From a checkpoint of a small transformer trained on Wikipedia.
Size: 12 layers, width 128, 2 heads of 64, MLP 512 SiLU, vocabulary 2048, 2.71M parameters.
Training: a variant of SOAP for these matrices, 97M tokens, 5782 steps.
Each number is 50 + 15 x the weight over its row's rms, rounded and kept within 0 to 99. Layers, rows and columns count from 0. The size before them is the row's rms in percent of the matrix's.

# up: layer 5 MLP up, 512x128, rms 0.182, rows 350-362, columns 0-127
# down: layer 5 MLP down (transposed), 512x128, rms 0.164, rows 350-361, columns 0-127
up350 095:55 51 71 36 51 24 75 55 50 57 41 35 67 51 34 71 69 59 31 52 33 57 53 13 28 43 80 59 32 71 51 63 54 48 53 73 45 52 86 56 87 43 24 50 49 34 46 77 31 46 39 21 56 43 36 70 43 53 50 63 42 43 36 41 38 64 46 21 19 25 31 52 37 74 53 39 50 35 64 30 42 26 34 84 47 43 42 43 41 65 63 54 56 49 50 25 30 48 40 42 67 51 49 22 57 50 50 56 38 47 49 52 39 65 35 47 55 61 45 53 54 52 34 79 28 38 66 63
down350 090:45 41 51 67 62 55 55 54 35 53 14 45 25 51 73 47 56 65 69 41 45 56 32 67 59 40 44 38 75 41 50 32 59 59 44 58 42 39 71 41 31 59 71 58 53 40 36 40 87 60 48 53 53 63 52 36 18 61 29 55 56 41 70 48 84 36 08 57 51 53 20 45 26 54 43 43 49 51 39 69 34 51 50 20 72 68 53 24 57 63 44 58 44 48 35 24 55 66 47 33 67 69 59 46 24 41 49 36 57 60 53 41 61 44 83 49 43 90 53 33 80 38 43 35 54 57 39 52
up351 089:70 55 29 50 64 53 60 70 32 63 57 56 39 49 53 63 47 58 43 37 52 46 59 17 62 50 54 60 25 21 35 36 47 80 56 28 25 55 60 52 50 68 48 37 48 46 42 48 50 66 75 65 48 57 51 54 57 57 28 10 76 63 27 30 40 22 34 47 72 35 56 51 52 58 63 53 46 67 51 24 50 71 62 73 53 62 74 40 56 51 46 57 36 67 35 60 57 57 72 38 27 21 44 62 30 65 41 36 36 24 58 08 64 53 59 53 41 41 52 72 61 30 45 21 55 45 32 36
down351 092:20 60 38 23 22 60 52 25 56 60 64 37 58 31 58 65 54 53 51 65 32 21 53 34 32 65 55 55 31 53 49 39 64 59 33 67 64 66 57 37 64 39 80 66 57 52 25 38 25 56 32 35 48 43 83 58 63 68 17 55 59 40 57 51 47 50 95 18 43 50 26 39 55 49 71 47 52 18 23 62 37 26 47 66 34 36 52 76 47 58 54 41 44 50 51 73 43 37 39 60 54 60 67 59 61 48 57 71 47 57 52 71 75 18 45 54 48 55 59 44 48 47 41 53 41 56 39 42
up352 103:28 55 50 76 24 31 35 71 71 58 42 47 65 63 52 51 59 50 46 68 42 52 44 58 37 49 53 22 23 64 26 61 54 62 84 58 74 31 46 47 45 79 60 54 79 56 32 57 57 24 64 59 50 30 43 49 62 26 56 39 51 47 45 47 48 17 45 51 08 11 57 44 37 68 36 45 55 51 50 62 32 60 73 33 52 63 62 53 39 34 52 57 32 53 47 37 31 50 44 55 51 23 49 40 23 53 83 53 32 23 56 55 34 49 70 58 30 33 41 43 59 64 67 50 32 44 64 45
down352 101:45 57 35 48 51 54 37 58 63 61 46 49 23 53 46 47 55 50 58 42 64 54 79 51 40 14 35 73 44 64 60 47 74 38 69 48 53 58 47 34 53 65 40 45 77 36 60 33 47 55 34 55 54 51 63 47 37 15 36 53 53 50 59 38 42 58 45 52 74 81 13 63 50 83 32 23 41 53 40 67 43 55 42 03 60 72 63 27 44 48 40 47 32 55 43 37 78 42 29 69 40 43 42 55 33 64 49 35 58 55 29 42 48 42 42 61 65 54 51 71 74 37 84 44 61 63 46 87
up353 108:53 53 08 40 58 61 42 48 35 32 50 76 60 44 51 48 56 45 32 61 58 60 63 51 20 35 48 29 35 26 30 45 40 47 48 77 57 50 49 72 43 64 75 71 44 63 41 36 67 42 58 61 53 27 53 43 79 43 68 46 42 60 67 49 70 55 57 54 47 32 55 39 51 49 65 70 62 70 54 27 67 00 49 47 34 76 77 44 62 30 59 30 14 51 61 45 38 41 55 43 47 44 25 57 65 67 68 34 66 26 52 41 63 46 41 36 38 31 50 63 46 65 27 45 41 70 44 44
down353 113:44 59 00 50 61 40 38 42 58 57 52 72 48 63 43 43 54 53 50 66 54 50 33 36 33 36 76 35 61 32 43 52 37 52 37 47 48 68 35 72 49 52 64 31 22 69 48 39 55 66 31 47 49 72 79 37 50 46 44 57 51 62 26 58 54 66 24 52 45 60 51 65 61 89 34 79 26 41 02 63 41 32 22 36 43 74 66 44 42 68 60 52 29 63 43 53 25 45 53 65 48 17 32 27 24 53 44 46 36 39 40 42 40 45 47 49 55 43 54 62 48 46 51 40 37 34 61 42
up354 106:50 39 61 70 53 47 34 41 57 30 41 47 52 40 36 46 30 69 50 55 84 66 38 75 56 43 46 51 49 63 47 54 41 41 36 53 71 41 61 81 41 21 65 55 42 69 52 39 82 52 67 68 36 68 35 49 28 46 58 58 54 34 56 44 37 76 66 58 40 42 51 49 33 67 72 51 26 48 85 72 40 44 34 55 41 27 26 52 66 50 54 74 56 56 52 35 37 72 50 53 30 61 26 40 51 77 43 59 71 42 55 47 49 64 51 37 51 68 42 95 40 36 57 23 18 56 19 46
down354 105:77 80 70 67 61 65 41 65 46 76 23 36 35 70 79 42 41 53 39 40 55 31 60 47 60 49 49 46 64 47 90 45 33 62 51 53 64 30 69 72 36 59 52 66 58 51 53 43 54 17 45 44 59 67 57 31 61 49 67 34 37 42 53 61 58 56 44 69 44 61 13 66 45 32 35 27 36 48 53 41 27 63 74 53 55 70 41 60 60 66 47 62 67 46 37 60 53 30 38 29 64 60 44 28 38 71 30 58 38 39 37 47 41 50 60 46 63 22 35 55 38 85 49 27 35 42 25 68
up355 101:40 33 42 74 54 58 76 53 36 36 33 41 42 50 36 46 75 33 42 47 47 43 35 57 39 32 49 74 60 52 43 42 42 42 55 45 62 37 57 60 23 65 45 86 38 28 50 81 49 50 80 70 29 36 68 41 78 29 30 28 51 53 33 55 21 51 44 53 62 31 59 77 42 47 52 34 52 72 47 40 50 23 40 68 45 56 35 85 64 46 38 99 45 64 29 56 67 54 37 57 52 42 43 45 82 30 58 45 20 55 52 71 56 43 64 47 54 42 59 56 54 57 62 70 55 41 49 60
down355 096:49 37 55 23 66 75 75 48 42 32 52 69 29 35 46 62 32 47 56 58 70 35 50 60 59 45 57 48 78 65 63 42 59 57 67 40 24 51 43 68 49 50 50 34 54 55 27 39 59 65 09 28 42 52 68 62 63 51 58 19 54 55 17 56 70 78 19 42 62 40 36 48 49 31 56 56 38 68 62 36 37 71 62 29 68 60 31 65 62 51 48 55 43 31 61 36 61 86 45 33 68 62 36 51 63 50 60 39 72 67 32 29 44 39 67 52 62 66 31 63 65 46 59 79 56 67 46 57
up356 100:60 70 61 57 45 56 50 36 47 37 55 57 40 38 31 20 47 37 54 07 42 50 22 43 30 65 58 57 56 45 38 58 37 74 66 62 40 33 73 61 76 74 35 56 52 20 40 47 54 54 57 42 54 29 45 30 53 55 61 68 48 25 81 68 40 51 45 36 58 55 49 67 35 19 42 37 48 48 47 40 43 77 37 76 38 38 75 66 38 26 54 36 79 49 44 71 70 68 44 35 55 49 37 39 71 44 57 37 57 61 66 44 46 59 42 57 30 82 57 34 31 75 28 52 51 22 58 46
down356 103:59 42 46 58 62 22 46 30 65 64 50 46 27 77 64 35 46 62 54 78 42 70 43 42 67 55 28 39 36 67 38 37 56 37 17 32 42 38 66 45 22 33 56 51 39 65 67 53 33 39 42 42 62 61 54 58 56 26 46 45 45 40 43 42 47 77 50 37 56 42 48 93 71 66 27 54 67 64 39 93 65 71 49 35 60 39 64 55 75 40 73 56 55 64 28 68 63 58 42 44 58 42 34 79 33 66 52 39 59 62 35 60 54 70 69 66 57 65 24 60 46 44 70 41 49 68 47 33
up357 095:44 47 32 44 06 44 38 60 69 71 45 75 50 52 70 44 42 50 63 92 74 36 68 68 55 40 64 69 57 48 43 45 63 56 26 51 41 54 55 42 43 77 58 88 29 42 60 38 16 43 38 72 30 42 35 65 43 63 41 26 49 74 16 59 54 54 36 44 35 48 45 68 54 41 46 26 51 67 67 60 31 40 15 59 54 24 47 51 53 52 43 51 29 53 78 58 44 56 57 51 39 35 57 60 62 65 42 54 60 49 58 35 54 23 51 22 61 58 57 49 50 62 73 47 56 51 70 33
down357 097:69 58 58 85 72 46 85 41 48 31 39 62 19 65 59 60 79 43 58 42 40 68 47 54 60 44 63 32 54 29 62 39 49 31 70 57 25 65 66 38 27 48 63 39 75 53 21 42 38 37 48 56 40 81 37 52 77 41 48 55 60 33 22 35 64 54 40 68 47 57 57 49 41 47 51 58 57 44 40 61 37 47 56 40 62 38 41 50 45 24 37 40 51 41 44 59 43 76 52 53 69 46 56 80 58 88 58 46 47 48 56 37 52 44 96 58 49 35 64 47 52 46 83 20 63 35 45 61
up358 085:62 53 53 61 69 62 54 47 43 27 19 64 70 40 27 50 41 53 32 46 51 86 43 62 22 51 40 51 44 29 47 66 67 48 69 42 37 38 66 63 60 53 45 50 37 71 92 38 35 21 39 34 59 50 53 40 49 61 15 50 46 58 43 68 28 36 57 44 46 74 24 55 39 30 61 28 56 65 53 43 46 62 19 47 42 63 48 67 58 60 72 67 19 38 53 36 35 69 48 58 25 59 31 69 32 64 39 48 30 53 51 41 52 51 44 38 37 49 32 47 31 40 46 34 79 67 82 60
down358 078:48 71 51 28 55 43 49 34 42 41 46 72 71 50 52 72 45 60 58 53 64 40 68 36 66 53 46 65 20 31 28 43 47 59 56 62 59 30 40 44 42 33 79 75 87 45 42 61 48 39 46 45 82 40 50 33 55 35 34 53 66 20 69 60 64 77 47 26 68 59 35 43 62 30 43 48 50 57 74 76 59 56 44 47 58 46 63 72 45 48 39 51 47 37 51 51 24 42 32 91 57 52 35 45 84 51 58 82 43 58 44 49 70 31 54 38 34 61 67 65 54 66 46 45 31 21 36 64
up359 112:31 42 63 64 32 31 60 69 44 36 39 33 53 29 45 45 62 48 20 40 61 36 69 50 58 44 41 83 31 55 52 49 61 55 36 29 44 10 52 29 79 72 55 53 38 53 77 71 35 67 41 48 30 43 51 69 52 64 73 42 54 83 41 37 59 45 63 29 73 58 56 59 37 25 99 43 69 78 52 33 56 40 35 41 39 62 60 59 69 43 61 52 51 43 43 58 71 39 37 41 65 35 48 42 39 40 42 46 55 38 41 86 37 61 37 32 55 59 53 51 46 57 46 40 59 49 18 37
down359 110:58 59 77 74 59 57 30 66 21 55 55 34 63 50 44 96 50 72 42 31 58 44 31 56 52 56 59 52 32 46 30 63 59 42 56 75 52 34 71 47 58 53 41 47 66 65 51 67 40 50 41 51 50 41 85 62 58 41 47 59 72 35 55 77 31 31 23 54 50 45 46 55 31 59 45 69 46 66 39 50 54 39 37 36 75 50 63 43 46 48 41 44 73 65 48 48 67 00 47 50 15 55 33 55 42 35 36 47 69 73 56 43 16 61 27 63 47 34 45 65 67 48 22 44 55 48 44 40
up360 104:61 59 34 40 44 51 22 69 42 38 57 36 42 36 39 53 40 67 26 63 84 34 33 43 41 50 52 60 22 44 24 47 58 78 55 52 41 61 54 41 33 68 73 49 45 50 38 52 50 50 69 47 51 52 28 58 55 56 52 41 32 81 37 42 43 74 31 50 31 40 73 58 34 75 50 70 42 34 44 18 70 67 41 75 64 59 74 16 40 32 50 42 41 43 62 52 44 77 42 40 69 55 70 33 44 41 39 38 31 37 42 41 30 49 75 53 32 35 71 39 68 28 71 32 77 53 63 43
down360 101:45 56 70 68 41 25 62 63 61 58 37 60 58 86 34 38 56 40 76 29 47 60 47 59 54 42 53 36 57 43 49 68 31 68 39 33 73 40 51 51 57 49 47 30 61 27 46 49 57 55 55 30 73 48 41 27 40 52 59 42 23 31 67 45 55 51 69 38 57 18 34 29 54 24 38 63 75 60 55 39 42 42 32 45 79 75 46 43 60 28 60 51 47 66 29 59 50 26 57 42 43 48 10 60 40 43 75 46 27 57 63 71 33 49 39 47 32 32 61 47 51 75 33 79 75 74 38 56
up361 109:28 65 48 51 37 42 63 86 60 60 46 43 70 39 39 53 47 39 08 61 11 39 23 25 37 67 55 64 53 53 17 47 70 79 58 39 72 41 57 30 60 55 42 39 68 37 53 69 44 49 49 41 49 67 29 52 86 56 70 45 36 65 82 55 35 63 57 34 41 50 40 42 40 75 93 53 34 43 71 39 52 59 80 37 62 43 54 33 42 55 46 60 50 44 57 38 49 54 47 55 43 41 32 52 62 61 69 36 34 51 61 62 52 88 44 47 54 42 54 27 58 64 51 49 63 58 46 51
down361 102:42 43 58 25 55 44 60 49 58 17 34 47 55 56 35 26 36 29 58 60 41 52 71 60 49 74 53 62 52 61 13 37 83 57 44 55 58 35 49 58 33 28 45 58 28 56 39 74 86 56 61 49 33 58 46 44 23 32 46 44 50 63 46 57 54 38 48 38 51 45 69 63 91 58 68 46 58 48 46 63 59 65 44 68 69 15 39 70 68 65 46 51 30 61 31 65 69 41 75 53 56 60 36 70 40 56 85 64 47 29 45 64 37 34 63 45 31 67 47 30 63 40 56 44 51 25 60 74
up362 091:44 47 55 50 24 55 54 61 13 48 49 45 28 40 34 48 55 36 59 72 46 61 52 55 68 69 16 29 22 37 59 30 70 20 28 55 67 46 62 28 47 53 55 57 43 38 69 38 35 16 71 55 84 56 51 76 54 44 46 60 47 20 85 50 66 42 59 65 50 73 58 66 52 58 60 42 51 27 22 76 65 24 43 74 43 44 59 57 12 40 40 42 47 49 38 42 45 77 50 38 32 28 28 50 54 51 46 49 49 52 45 47 52 49 40 64 50 36 40 61 70 66 54 31 48 50 52 56